Weights of a small transformer language model.
Size: 8 layers, width 256.
Architecture: RMSNorm before each block, rotary positions, untied embeddings.
Training: a variant of Adam for these matrices, 6052 steps.
Each number is 500 + 40 x the weight over its row's rms, rounded and kept within 0 to 999. Layers, rows and columns count from 0. Numbers have three digits each. The size before them is the row's rms in percent of the matrix's.

# layer 2 MLP gate, 704x256, rms 0.0478, rows 623-677, columns 0-255
096:427475498539527500476453487513491484485464494518523578453468499474471434506461526582464489516439497597446444507476465540424501478412455451441536450592566516511549440472501434455553517408476537442534574502469513575496459492507539500494471481540595513507514504462538412530508471554432546457483440466438478521430424498402471426460448490434463569467475488529487486513561477493589430521475474504515500504443471511533541437487525480527497510538425552458531472508598522493562540455547520505447501458514524455424491495462522543527458532486491483498548539503507581503497558555560484499545478495488507491531504493531459479533507562483454496507510527490565521470544532472453520524453528500503531437434502564462547506471513486536495495492490522526511509471465478442548485548517495
099:431487473442472460545564442537465461517464508517552471473496490452414574513499513452531480536427533512492469457587527512484491488558547559547516523468456508441491536492489400472466494559471465472510476457529483505545439489511482527538506529506525479535407543497501589494424531456515435531508498540406519458418467510442477548473550535497515485511496535453551528523541495442541571521497512571471502511573512485511483426513476606493495471554490581438542541468486520484510532511520535431508566493487547484442546489484512481518517484463457551460489414488532489502434446477589468502590470471541530470507502429537431537473491537457475498508525484486546587522528589527552479512521468568451487496517459478470482498510478499454563576448513557462533554462444507544500517502501492
108:528523466416438483532416535483477522483494568515476506545466454407504578573434489495485420486556504484486549460462457494516574470480513469520585502516446483434484442506483548452437525439466531538576523500502514501496520494469483527518573492525470498480494488447496505442556522460530547528468472510563564564496492537460468517536600471487656520530483503462519502472409427518440492433547549499511517564483501455447497513534526415440436484553505458514521506460504480518510490469507570518545562560479481538570438562429445505452577506546438509523437487547478444515442481500534487460445500467521493433471478571541477509492461489526512533505510454566518480514539505538508554439516496517482475492511504501511485490462526504532451535501492499452486463435445514519453531526461522
101:458463518417572508518484427465519521418503549527527492464518360526500519521559595488491507505507450444522488484503527517445484484581485468463450531460529496573474471486518535510476483470472535502487584492463566529563544516455451485523538479526503498498525542537477525435512533562470518538459443479478517513529534483516530465535441464460484525494522531574488518609463453498466457564494463575515535516469497516474470480494474492575501492540460508467479422465487488483559454552490468540517527457568474463504420461490540523521434490509554507491504537445429521476542534505423552479519454455523457548442432538550488441525540526509457501498554469467521456570485489466408444585383504448489485539508458480499552491563469514504464481451518541527515527448482595546501525526527500
100:477479496518557480555484498477555519511493517532467516481508507434428485481617502514456433476519514549521511482523487486513535486489522513488531462625551554614540532502499540540503514457517520574483518525509553451483539520533524538560571476502535533473397573518519456501443603493555547491509521470532534535468469503512564518543521487509542528465543489409476591474478553436486562562405501490512426563539523512547522551495489430509486495499460526549522449514543437513526527577485524513457489419560460442533507504456496541482522506493453503412552492459450583566506518481491492533447456497536506479435479483435564452496493442496524528447463530492423447535553532473468487488525540431472524490532489553486542518499495496501513515557469484562458507516505552471494488570530524
100:508547515528480500490482556511512493476573570501471500536524461523519522539451417520484490545493517500479576497548524529565519507491449480484511483518500446541451509527511536511543462501480551584491467443499536533533498454478581498529556468529510519477458485481487565458532472487489531434457515482484548516429505449541565436459453482458424558478487452561389504452475457558502477513489531568577497483493507516486483505547486492523497486512517468501510457423489523486583525496473523498610526449472433526581506561542569515530447441559476460515539434478404478455440486552534508413529526549438463463464450532471468491525516493526483494535550519513500533536532478415496597586492584488497496457506405495447485462486508446429482474570526506502489557465547543510527556483539463
092:477583512566417471581519522535479513461491488506537432442533495476421526499443491490566484519493465501465581486560437508506480461490494523549554504517489464493523498507509565520536567523497508548518549538522489468457487527453469568519492434443418487500457590469514544457566514498517485511501560476567476530525552451504432467491473563505536505501516494505429536464460478505455475440537536569504445471472519450516534525511445506506528497468448491437527485551495425507543488517411496495545528554472423415565511484504547447459573490495574463483554542492480441562478512465493430583421468406532440489531533515506530531484446475537480479540562494450540508553510453508472511542497527448508478498547417510486502477487550531474391458484490521484495488473544541471512483498398481
099:446537413583533508462504465546504541404509533459561502486479471468458518501497554461483404480578485512440546502494469489440500487510450528538482489437404453526532476585459460413522495498493464511549430521478575513514468524509493525488471567479558520516485457405528474456500522464474548469483526447532507489499505530442517408509512422445568478471461524446549442603506480512512510540434410550527507550483433568549480479495477442465438457419431488488518543532443436496526531454517534528513472567491566477474542510452480502463474493441487437455503540529471490469513486468488553546479491508470498506551567508502551479469501480474495435540494477497531563567518491502490592486592505510506524531605491491481475484461494510488498514502510526507494460507438470513491530551494458
099:393441499506533431535560550503521495548486548506469460490532462503511431548459505545617508508501569546459501494519509474556462490555440482508553490515460521504435518472549452514544522542528508498473485515570408520448557500484497464483459486519499547553568471537491531530460485520550584468583538545465499506518430407513523532477578493510517496487505465560518556425521506437530476504498544501529456458530503506512582449447449506540494451523516571546480484446490427490558469492500431481463432455511540585514528535484487503488482509423432499572473527446568464519502547526580494465527440411497496511561542476455492508459526474554524502472494456497489468465501501507561514493536449486487570450507461469468436503470461512531550464494476504434507461578584514534535467513478532
090:514530464524533488476455498524540446512488564509471426552506553449475528491485471538544493520396484445562586509508541511552481495512489486469468489465522461483471541507488507567495542526525455566510519557505568527494534569462585517469438503437540543480509513482493517520499449517532521563478446493490483520536490497558502514569522481574551450559431499495546541498399536528485509534517540532529503472445483538516530498506523567484467481509459522564498503499477570529468501527511502573476527499549569585567513527497485537569561548436489526497462464476484449518448460476462572596575562518468518517527479480552477461435529461521539554572479475485432479547507499500437502512488470496522565462466458545451495407480480534438539501526462471414447534506578461552545524492433596
103:445523559591578416519517493455497515459536540538486551468435512528527422479597535588460506489491499474496513503460531539499509444497493495544472423521453512588553512529505545577481512499455538437581496500528505528469550519435494547490482511532618504402464531527461462502500474525478596553554564503438537512477504518549467531525551439527525536467501543456494497522488485506538458549466501516544442476538476530462469483471547560525441491456527561453535501493518492430478455582441506529546422443525557414525533517532463496473453465474454530446497520584511515463534517571481527574487477476554539561514517541501498467478489470470511502454464496421476480448545513469486496575535494536466456474515474450456491554485485444474518520536487429483444488502531483467538509465517472
102:512453509452460505589533561512466513607501483509433570487484493481511556469507450559451506495505550518581537469526553534496505534520573504408504454442493506538483503467500545513438514519512461458516481497446458515532545507455453508460528523513532508493553492568527480523533496489444580500493487471451448543525522458481478564509544509492508426512569484543394520413537495469469475468429559441524567477533456493480466437458500508581503453483516577404523428421499547520486506538497499477546512479515556470519492465585477539538496427514504500478520510496475537617501490561494554496503456510544522508499486534458442568568471491548513501424569500534541461410514473570489456517459563510522540550535433494503477444525457463517547502518564496518498524478551532458519497519525465
103:532574505455565483485487493474534512529578535540516523553478457537551570488463458461405527558486423456490521424510547503506559453552546523512503522479525508501551562529478514537507489482496475500444515528452487535519510484467588537497572530563529511468445544445501492512445534535483499530541508529471519501519488482599553497564524502445474459589458549472436375466442467495466515483465505506520445513457449505476505587472532516505492486529591533540477483502511470472463429539584503513532516439503512526518567603542498447556481445536506567497543487477524491578461511541471451513533482531518492469533490517564468456490599527445494441496463561520471477441452428483442516528446466513499534479461489559510492546527549452507488530487493474585478531518510520521581453541462475
103:572514503472464531554405536552520450498493458496465499475528481440496459517475504465552523510576540464548508540496562492543551505516509460470447454520460519437564459466519567515453479482433501426496545496496519513465455437507451550492506519463510545472489482486463542521508451386532483479579482485468476563549471490559509520517510469501518466478530543487541503554437439490473517513446551443476434516507460565463581502510476556490451528425495451543531502478515509541509432565514401530489486504484467467485494505485482422449499502480561517452431622513537482539512486537470496530498460541545541493468467522516406459523465532532595526502459511561460414511475590556477479502492456509502443453494517485509492565441468495561464471460458494497499422548543492464450505562585495
092:426476441536575587448487416593469505518592470593508519465562447483516470462527535531518485494479475554507554504562473493491477544544472495410632556541495471529542431507497461498579567496407492556509505533494442520475465523526502519505546430460491511525453492535497469450456574489554476443480443472529544483466484456511511451579430507529499466492530480466490478486434545508492565534461477518519506511394508493502501536488453488506542525487470530558536533462512481437476533514480541479510448448476534513543465532545559490471548484465557459500516482494474519488425499474477479483443479445459521476503483514554562485549430492486520473532479429509543481614498528462481510463472522416484571447489548527520515444482536504590547505489482430530513508480469538478475490529500515
102:533438587454435559472385476492549433530530534508508502454554480532506483498498529439537478502481504547502521505541497453488537535502485520503484526520565532481483516529450545537546531538405485521465511483565542540550514431592469508451510534573539461410530490504499500455516432542578536499546478442505558500428474527415521411475533541456451517527440446524560480496547459525594555554500440521559528584538436460481482516508540528470461492516474542501502479456545548487542536521443444529529502535497557489522468497517526521481587448482436553492509470518512472558477553476493435455507426477460486501526475475563445510438464524474531517500543570555509516461515464451523533533553495523489571446522466512501475493481479466559517507572524504554528498518541520536479457521519411
104:507490529522500498508495525458500492595480503490467481509471552482498539452506531504522438526461470565494514529513459471493440495488478506515475507527528541566453421467488487498519427503503484508458541467532538522518502582519491538481533505564535453471487480510526449520477464530468472483542528568460486460477460499519562500492536430495465468464542567515553534522513548428495551490515452483589473557503524513517494421568561517588434530513460565479532445530544564452546520546458571475465536510447525472487487443423561494509432535507402477444490457491494440517526435524468519493512459523482458439506533490551500469483542513486523585538517476433594448498592462522534512541495553526486462490455603566455507582485463454547525437524448602546542444475417488515482444527494470
102:452492440563528540543529498505536489464435525548524489433511523449544520498537524497410528436532358425597522554505522472523491428578496522523478474520501503530522485547492540533488504517497537511501555484415525508527545468521448538526488454473535464560459483520527538498500541449554499447462473499517467532508462489516446511530509442442479473508523449465439477486453502515460488542478378502499483454521453504491478487477500527524544483377575555457503513592500383504485501502465521549525493505414456525507486579562467455520503515531492465490561549522475511490527481469472566588520493493572526488451492537501551496471511533496487537562557461480495465514580448532514505547534527474488465458483466502412423543552469453486571494491477432499469523510534499523534469436531546
096:493492407523473450568521509581493511456466510556530509415528468528455478499541543469536493513559493546551502521525488542530484502477534542507568469482449546552505502443537501509444519529431544512549520495505565470474458377544498500493486445476496523417548519499507482493548521448553429544451491470519516503528532511482506453504498547582511383457509487504470525502483540498501467432546538441466489527462501506470486495447471517523466410541480520532462481439460533489558475528436565533497475627464486498534377564487504409518501471422539519517533483492537499539531535446497544505488446415553512512505494564455480472526462494456508463481494520432537515518446494460547481507540473586516443508501482501495530480475503496529535533458475506536504547472570572526519472469571396
098:460480562543493481476459451530498461494463459502438488453580411499529509495472520473562558429498482531545497527457479439523505520467402562546548475544543475549451527527497459511463492538535545454478484512471504526469488504566575574486547521538565514484420496465505402503445525509467549574499494567420540492516541519553516474557497556482508489533531539477475445505544521459584546507510466511505462469551491509477505553487607581566435534457469475483545514458507469479491506561440507480489515548486429448459564488447512478480487492464418513491500516498462475470530481497499495521572566418543411506466481534519510563471522496447485517508507481459446499578486505477515509549525492478504477486454394444470458483506542421429519504495507441543517559556423521507518465460547500
095:509512524497533471555532509508503556533499554445430566418536398472519438506495566550433484507480534471517436527570520509487499468517445539484438511511509515447489405499509492511450468556524457524445510552471510592496532531493511541497466490493510547470470562595514448547482531481537477476481490521432525555505417464525548533558456477569565480527558577494511443475519525514577502529485447520441489441559501510444473506416491547564482444473506512513509385434481488471482555512480495496440500505499515401474467501458466529542523515506468545519516524444447492467475496590486486416534500483574505535509506482495511498482492526531545514486487561459521476568494496538438506498519402548507544489486515456485475510468508470444571426554533501479504488431482579521514568482555465
087:522487556443460420507497527445398487487528513534504580610528513428432486514542458470531511543556479539442515515502487557537558474458495524538500473505490530516586486447535501437510532476493521486443447430494537485461517504558464379471499546421478544480434438491536532463513458444464521496494518514549506538504460523551474566436470488513545462510512495567546559479556485460495495469515423464460497528486578484538463562502490505483515433557539461552467514467450517518506513473520548518502506476437480589499515490525511474549479502457586458579404540563501495518533482494471533514430533548547486552569522576480554448478500505434510529526487534474488526499454533498563499475442565538516467549519518383513482554454500558483522509533518547494506484466485472496505450528515473
099:479452537555508466507478418510523523455605572412502520541513457418541487520578575487531497583540506535548512450454496501508540446531542500508461545523523543488496494482517446458442476508589582549523490461522552480468514559535476542495520481525565433480501459514490492507470508445519473484514464465537481570555438486459476484490519513463548566452467554485491468548532487464557513525530482596557451500515484530495498436539525489503508548419553514447533451463540463489507488516520533502514508475503408433527510498464501462518475495551504491475576571537471526482488461439381552444525487494486413530487521551528487494462441535476431488518514525469503524550453504441486516404500550491472487514485488480537530496566579475433470524459497432481467476556487493478518492624520489
096:511499537479566524527481519549438459483510521466461556462442413553575496477505468453474528542489478500514486470530561478483490551506507543472526570517455491489564445410467493490589527530472529503553591510544475480498497570538459451497519519546532472519500491534518470464462446479532485548538483434568559441523509484510543535555465531587561541457541549498491470524551466608380467486539505439473445468497472470473429505495493513488502494499475476533584487498544508502479521561488541519553493444481467455582515446499501481540447488509478540522474510472432510494436508550510479528475528484496479476500485536572493453500500504510511523434591566588597435535465549515512446462499456483464429555502522414535523500518445520486554496448505498465480453395538564498483501474513496
098:571527493503510547538472576484496504447550559458569505516455522498428563515549498552488438514538457550488451531469551475476463519511502522515519536489508530476473432492489492542529572525519478518520469515452572406475503481482519450472491440513466473506522497475476549444534431556562490443477451556538525496537563599516465470490501524490515485521437491550493465539466543550474488546555549466524519470568464514446469456542480500498439442531548474485498495476546428512556453504468504555578501512494487495553506587528427503496534488481426446510551446516543458443494496587652503497515522486565459517466488480471513535437409494539477553500571483525475523546446492437458494474433534510499484534459489500503555472553553504433545475531542402510509525496572525521527527448493512
110:426438476449549432505508503523463525446503495543471464558453480495438494438537486442408486517500540511503493464567512511500489505532531519451537533542516465507489503490500489491555537558508438513487483472496540518482522522496488577527457432472499524457535460476563555497509560515485540500433500439536535476501468588390445547538483516519501445472493509487483548480493530515467530494481424567507458542443492506475486578489458470521514445486609449453565493449505458495499535610527513538552467487517421462566527458447503490446535508464519494463509499459469523480505501486495424549527532514463452457435486527519519487478488498530495472457474469454479529502497565437494446451470397477488496447551537620536541554514452483531555513478401498533463518471515548542545430534481386
095:537536514526537441520514479469535466465500480587429476450465496509474474495571454536480443502452497504428487500530556433514543560523478539428607495598510423586536508441506535540473518522460494539502554447453507472513552526427499570543545521404530571538470496505480524534465495483457533477475528520529472513468553516537506504544455510512525455471437493474489509509468523553486519487406559425530521506499521419491506536402473510485496476509508550531563555530475487526483531505499548581542475459477442547500458479540502491540557479526475472437533509444524544555521437516510485559541508514499417447515533514513499498497497503567596499444464508475492587500492528418479458549494524474454523442501574497466579467438447482584511508450523492472499508424473539496534463545525494
101:480463546518570459514525503549538520549539444486433505502505536480597505455567550517539438511479512534511542511470499549486474503514526543503483504563515475504492485516488572445563523458400524532511489477516516525494599515421558471444446499511580470503538499463534461463481518503485516452575469458480475512430515571537485492568533552477515550454486503513498523538490537525548523516523451513518579452453433484494494446457464458569523550571517447475552448527522534530406503523535486554461484457545406420533451502535526522554521485547463557449557504499498473518454503532522412513495486499476514472549464503486545447442538514569552525534476475453552466502480504462450454541549457494478502498563512530527488478491474456416575565517581452492549525451475536515480558522580427
097:467453487563557513460421460524421540415483480515537570444449491546521474518566507505584484495532481596491520475434510448481443495504456576483512498576478469486546519503497491547467469476536505486530474571480473453460504489475492455515542454503520516475513494526470525523546407464526546513484534420462606561505511568573566558526544411533521511507470481484498468524499561584498529497564504529465514563490523537492480404468486448463459504480493482462480498482523570549561443537456529467559506427522387457526403453484443493546470425476426531508476531506507515467477492519489418477504478473525538527487500569494454485483579492464560534495459491520489539533442462521449484459494507464523527527467499502452499550537497490475548547491495449547516518440520517518510459444504435
099:508467559473563504504495533514503444473461513480479513544444475518501527419465390537520525512486481436490470492636544507466468452564459535494582549518496582473533524439465490501524432464436479474512512480480519458542479460498526434538524490523553507512455417496503501517495458479474511529547429472434553482510487484540495472586463492539473540502455498571486486458418481503554521565497547520494529498458439588436482422465505496504466444510566420540491538437505485447465501553472502536500523441472514535478478467487480493474547497476517476464459492531405499461519451472503457471469505544530538459465445412499566464447546524462514431502565601469507411555466479429534486525516501467502529536539534506453523523470456455500460476490558492470528514528441548547439535446493501
107:546488579543501493475568546470473522553459475491450456534433482390481437428468423513424418436498487497473411561509464560480498538551483538516547507574502642502546528525498512550531550487476467511474518546521432465495498504469528494511470545463514437474413450466499553500476481413478515490524534533487543533439481476514472445480461515512480499436546577450464520554478588483452459549453440444490527470493511511538434516499485477508488492487523521458556551497498455509469444513474501464556516547444501504508544526570474529557505500449428528510513472480431485461502505602548516489536524523536484555468513535500511547455463548474483556445533517459473503512503507537486507506543418512498485444535533520507510523448559520459544511426463424509575537499466492492439503489542543
101:511493523463492462607466490548446533555484482485449591489458485464398480600522478431457441559459487509525481472536467479521467506451524473487478469526603508427477481534468509493426509489421522503554503474500508529488585474519464582514579567535410453423517486497551459412547557485528541505499479515532502485511487479513503560514498489416518451510457491563496517580488448512540529465435507450519500522589466529475481444543537554493471476530464421516469535491492551533490492496468484435453501560487465549544476508577459493539450528523433510473486433505489518536532456555471588525434492537533513474486436555494494522527505477511488482496535505494518541541480501509504469531537462475533449495465475443493532435402540492459430539474513549515461442462549499478470500441493466
099:493443476476522504462523524525432442536510449496565516559496496456535450511543478461565492531439538525501442548502490603557512527515498542550468548529467539550543508472509488535489500597500444509455540499564507490467490555492493499568534485498394514553480468486535536533524506526532536456466548506551541476570634562501511532490511434513503439501545474541578492491526517485496508479488514461454520534463507440558536486471489512458544514456559488480571509454465508516491515503490538497444501461482448577430525500493478475522523528530537504525585515523563536514488544457505537554519498498502449535490501510513597486552395502453521421482516470606491500546413537492434420499521445495532491525605563396507514494495526539542504517497459542467435535560537506496527462535485515
107:505476497545494469454421483607509517504503471509591497507448466468474529456530511507427544501477448385479536461536527534462491489500488530426458512559507590507510426516524460493503508537499504533524533448486516553464560451476440665463520511488490494524482584510503456434503554500541549544508518533531502592458502583510541486500507482508520489555436435461456495425451436526524434492452499485473547449394483456488499544462513503471505505455535513503527476580458491495540409523471473517439428463497457523508520483539535483504538538536561443511561472437516498461464516514541472573479498445526498474460534529501531488544501539567523435456549488550482467470446542546471470470521460503465478464506500505460472467515545468463561461462486456427524483512527531473506554512542462
105:569460542513470444542541505412453422452503537465519529496572431434508516460475471505471484493514509491512493522444484549566496486451548476432521510494511450507473446476499557527493504377514613536482472567559511505498520465477418537454485522498523426528476536562511555523450585431533442484465503542546498495525469484473500505539475501524530460539467560468501551551447543515613524436420524457558479508534522495506457533488455475487498481542535515536461535536522521492581540561446499512435428449492503436475490505507469433446441486482491487461494493483462541541566517428488470546492562481547473470488420454495499515413422422504527526494484536508501523554518540488505454509482480482427470535551472550530459453500503505522516453526517488533439494497575499445467491524436468
105:555520522488481494522543446432449499523515541472591528539545430481545413516490441527486465521570525553551510516499520517451512564514457470484504507524493580556470518501508557505508498457544541496526518536524513494569550497511518468494505489485516529478456504601504532479547504419500454517514502498488498571491527533539560506484489485570509517425519432551433531544552511509494563488466549488459485535525544493480464477434525496547478427455543533527478551535466442475594472522471531580440537577513466508509490517519512421504498529495397495498518508483492543519535534568498538520543433567494479523439498497455459513488480523484577483515566522544508514557556570489412409461512500541506548464519505557381458495508503496468571495496507521473479402572516556541439414475506478
105:507486525543400502479501526512452500490470573447562548446534485379545528441544507491506477502524470546509487524504467524519508480596478501523494576485537522449467463583522457520485416513499529496505482509557486554527477496540511566418459482553543485485468495507543452528548560429487538476549451488541502524520484438461545487538440495498494476464463515516495440476444479446526491485504482481554474522529542434491509463540501562502464501439519530493544473501387522606601552532488485528555486500499472537486478495544502439494486498494575498552493508483448508423522458485542529499483496492526619515429509502544463489499573468501528554490522536517489568523555415455545517529501517568501463436479506533486593506555543484572472460504476551561444459489499526439546491429514556
102:515484485572547444520478428596443462561530488490514491477450430535460531549495489497483511551494553498502614531455507552463515529547492472481488563541532456482588450496505473477513541504495527460552489516543483543495559498470567561517450545505544483440457504521529429492558465492547518500542429526479466446428373478453554490568449458573479508487442554551467505548502534473584522475524506462514495446523493524548484479510582542496506441493462516492440498452490501458509518566492506473443463503565561461440493445539477482456451476471478511522494478484531509537565506530450463480514394458476547425479507486473559471482558519511502473530559537541543553504553510503503499499551512531504459507482514492520421443554511513480622541543488533450545474505479536514490496457565549
099:467528496501452553520406482511529481500526455513450495473453457438469479474592553528472504495497551560465512430542515481497563480465528437473448502473489494474542503453479440491547527536484536524450439524487570518500507452513491512558451517565536426491452491471518458469527477462501483484511399480524460530469493544406401412514550549442469457430470484485556515481432516463481507474514469508552513568466532510454519464559479450453532475499524552509502444501526501555475478485478509450550541461467457540509471454457498565492564498503528475434544447487536495508496465584515497475457478442426535464508538513507515453540504527543550507523447486468542610584519507479506553478496513536480408455442530460476611418605537546466485508458492491499485477473479519545548486478556472
105:428494509490491480539511456525556520535447509511490540507508464471464463459513473472525526519504500515489456424524553565430500474493461551464579461587493561474477431566511489506489528497450495469504533510537458489449565545495533621495458552487539466532506524478547498447520495543501521489512516508495550437483584440454605514514519558548516442438566507469553504481543566477497472498476434599488493483529375505429524560509497484538492460517484528540523429425514518488527524515589521534441538456524527462491530542543512541576536497487535545487513501366526501495497538483443452492571520414538505500536506481521470455514507490562486567483491489494496414524462587452512463579456452490486480494511488481543534507433528424519455485522475476513533517515502548481519501530505453
092:503577474473488557447456531531535516513461418504582503470485473439459466563518520535508465493516445563472543516516426503415472469472532470543474564564500553521574527445506452504520505496534410531570559548487454471458517532577560406501580507528506564467550544499505488472512505447527538449522509548553491513449532468488478470506503501513494542427449471509583490567479496473491560500458477566510486492481525482530500455420489482524541449522514487404592510449526511525502559459501539485500517435579469533528525581486544478431536530523492509521493483521494547442443606561574508496538503481463408518515551554494538473509493485499481484493558524515510568538419469477420551483544473477482516476536490436477489519503505470488492436507549522491476515561469517496469502513487586
101:483462535510532435545480485554502528521547505581524486499453449506519505463450422521508385538479465511454569493554551436543496489559473456489469457507420554513536480508511492461489502524470491536520570508454578523511498468488513450436530524486508545400409468477503572565495506473557523513516506444487514481479489459540528502514550539592525490438475551505537570518523523477437483545430563488501464562423521486502504474480532518466561473445524492549540439508480471489438569532544565485530393491437499487473480557573547535478580430479500496575503478463533480533467437430493470445448509519573519522478554483537550460468553462526509566526454520481528464488531516422498518460478450540463502473499499580445455494511521529487511487519495509484515474435582509471518481519461456
102:459546546559445540525504469494485525575477507518475478419515471493558583529474567494529486530441487481542516506485541384466524559470535565459476504500509515545414455480503549416453468503500543506431498504514547526603498485508403564514532472476507543552439497514448496519518534528479453496469489531500556474498536510461505497530481559496504492372485531453533434557578508467562469448494486577468467466484451471464482490517627555526558530505458495504508497507520498551467465500462557494476543509468495478485514551493559455495517476522519521456475597505519484495461471451532567517521497548504538462475458560481414498506501481501426500539570492518472490485491491497536474486388574444487504483475477501500455553538471463569493496508433583509519573517535506436481472465552499
101:533491480489458460541555514437487456405493458461496545465529542456583505452526521424537514615515442541558495415494466503607510466508511523460525509549460562571499558526470423558500441534516580520588558484478484521541538528479522548555594469486519467522380521474497534463553552428516478487448483452515526521513517500553524454515469550503573514514497449555456507475563532484455490492512530449456467512473505502487510480525482516450543524519539551556547579512516470535514549501505451505501470540478461559471510526569457428472518506463454541521508529481529504529508472476510439508533478506545515464527473539519473559548382562476483576520520548537441516453475542495533488506512445466488501517466528506516578487583452511514464451473449520531434498537535477512489460479500501
098:504478471492494472491487598526493543532474535479526535493433466514481514459506446453478495510474533459468483482523507515482552450521561537498521519517522452518533575447502438501480503508519401541511596438489435468525503448552489483558559527449494551549438461557496469539494504510495513490603441483582482483498498487566489515521544456471501412541483508424553523465462456539431567543508490490492514584496448427570496470435501497415513476503510494529530505561464422512497459558568517459472558512473482555482526515500463543532500428483498492494594500422502533457508464490539503596522447554467514443508481536496570505494526546485554555469460526580502554488501471530464458557553441535480490501482562517504470455524511477526482488416463486493462510482558517541583568467462576
103:453493506471500575534540512482530482446532517511546503487498515489497472532536536570445472542487530478493497492537504530473454497500523532445511492524483580565482559479507432516585522529465468492510492525509543483504477528482513574465408514539627564474520516478527444550534534560548438507548466478528498516456471472527466567494578506426547439463543495527482484459531468483505586482508469501510614493552517480461525500574505519527461509539529520565451456547536604533537407496505495484451478425524445530503452506538502521487483446493473539441518576511475474555526488488450430501499458474459394511445498488437514436483496436493477468399509520484540497485455484455429420447534580481457549532514523556494462488485433521545531532477534579474489460521526501479487496526496424
111:481510564503513388531540457478528432510527465464477542545558496467551507535510558504508455488492534507518525481518437560520430552560518508503513521518528560503479516498449529504448494524429476530530515464522459451470472463495465520503471499472567461421536529489539467511506476462503554486505511452458561492510472522526539477487461427505590490463490583503479457415468482487501497523472477520531486513564433574493462534553532495528519434437493523550465387535492525524573484526469490490446505523527546527523447483562427510539498499464472468529525548456476448583400480521498505496577546498590502491523497503540486531482553589445505453504528523473475514480558477517496498606497498548486479435532528448537479505508533517518438426474500493448450462535578516483641501465545420
102:469518549471543540554507488466503520569459534523513495576565480423443533463467414536475453549487459529463480499498516482514509520505414584519476550507476523527569463506521481433528513523450547447489545496617488509556485553454463474553503618506455560511452480547479550509495409469421536534501561603451545473486471472508500527501532538541488541492511541527504502490505462456503508462397471476506521565535493507494484517469525495594507507500436504519513485507477513476396485572528485542497532491489529554442497497563512544541448517538514491461469532501518519461488466473504499522474478519481483519446501452600539497438570477481499518486535514480529491507608477558532490511585506501521534485526469518369450558486497456562513515513457563436512430543484539534509523539492514
096:470484486509542489525594482484471532599505465546546443500514528493538524468443524474532530496458430546590518519480424536522521550540446534486501464535548483512439519538467524506510549537542477549446476542555472575476502520481554502477554466520482448544476500519534483409487529506495464478498512444560527483491535507545515534479527452450526445515407484472498482485514533496488554558527524455454543527492527499434552518455484506452507472495442496508527563524497539551472522508468439565537533518518596544486511472563508466506477504534448471573533376471523536455549451489400523457454480444478465460482541504567509509448414479497511529501541511559454383513465501533546419445570531496492520488572498546483479583488478482538491475515522461434499455549503517528523454504397498
097:504505408513444586475511537432529497473485527532527514589495473533541535503535523498492519526492418485468524456491563492527512502511536495437539537480501483478515439467479496525496484477480469517476495461512528538507498481442520519499539545524515497532518433480459452495468537455551511533463575452586485479568441483463498461504612538501553575503509442464455511504444457458559513526557510470537515544452484437467575502397516423416488447487517533530541445410441470546471510508470444474509515605549510555539477474527527470514481603446485510476459487479500501548463458547579490541485485495506465477509548478518474424555544470520490498522491493478490440535558482515455495496573544401538505445491424539489541506499490513469416569529520459506465509531563505515450442558424531
101:557470499517534506437563454482544524467536490577526489472510481454446488494556550537511467444469484545460495464525429561489453508532452541500530529499468470494493463468486473466543605517564553508473566485542528507501508521522485438566531461482460486508451546480519523506510541449507448445461482439574536482499481520509484451528476509475562532451468475463492445559463507452435588507440504540504528586443535501555536533445504499432463492500485553433581586485501470447519523481508471513509466431487450559486505502490544424567588460515417495520576376454491514520472502530500410481477513473449508498476537549519505516487393489484517555502495458496499509551484460471540466536559522486446499507477495534499533474507461489589563563458484484491470531458530542545497446556418526
098:410546461476578491544521449565485595530472565533528550494560516487440512532573498548460506476535540522463545502549532499477523557481476588416488496532476503551528460493537508511496478492440520445526422536570485534487475531548484532519422517514553578514480528409524534453606502507490579514452525561495523470427472507481527511545470497468486507426504517483494507554496498501527489468464419492433473498450453520424552522476436505515500440517515469493475441454483465485549554540512563585503492469504552526458475470469486445502524452443390503462449516482530519467430546496559509500482536490514487476507548489487572501493477559545503453480421464511456489517515511486489452544494485527519567512563479581502542497427504470536513439498524518413478528544423566465491527491503509
096:459475468487459419459461446544487518556483517550437474502467456508493551467540491527516451524399530487529619486517538472510599513480451497516498523521546538570446489502467523535434500488471553422507471490520495501484451531530476473545510526500531500506531424536521468530488496460484519543534535522465530523454389399527498499490522480512615464512489502513456495462522513498507619462528501501496493493506439392465493504530525521517487496557485422478555444509505506539483525473538514597499483505541535425475501470435473520570506455478480499538427477529531481585509491426474547531547495558478453471449491474477580488537560575544512512491492496471486452445529573499472563502492475505498573499534388531538490537452508462556452478497479517474482452505548560482489514576459526
139:538524524461459513475477493459530539378488505451495503506508482487535510547474401552541531492571515471516537519557502542460518489469492481483487536518455545541477454467499481589482473514496474493532470554464494549499467608462526508452491506496510472497477499444489517578424471478515446504474543468564548523503441381506484503503500536551534458511471551497528484504520484416517502502487525552494414547534515479477505476540538504499492458465508495520508425425469493552543513486455550541555519486496457475558518554534515489457478502455537521487519500497530538526497469568509491477561468365493454470478529553540577499535473476560519443402523533470432586525536507498478493458476579500427539472446480527528515453611458497550464412476548486439514512505572513495539516604503450
104:441480485500543574523559507534464537490587518500542444518568524454534504505449480545529568449510521481456561513515456491503504555508550516446485508509507490553458446470497531510458460534520558544509566487581596484475510428457526511481526480548503556423458582447555512472525522500410466448472492562496486537538421509566511486545481461530524550525564540507479406512482538427470511491423548465536463490474582521468438395478551524518537460508529572497428491529494484521511500480425551529535504456505488551539525488441485496534557519484527524550561534456453532569489435474525495423451476470488577519464507524525517448471496497479529477565538480416543495480579464554477522481525489466511540509489466495426484506523532477466485495546546563513476520493446546515445520446510551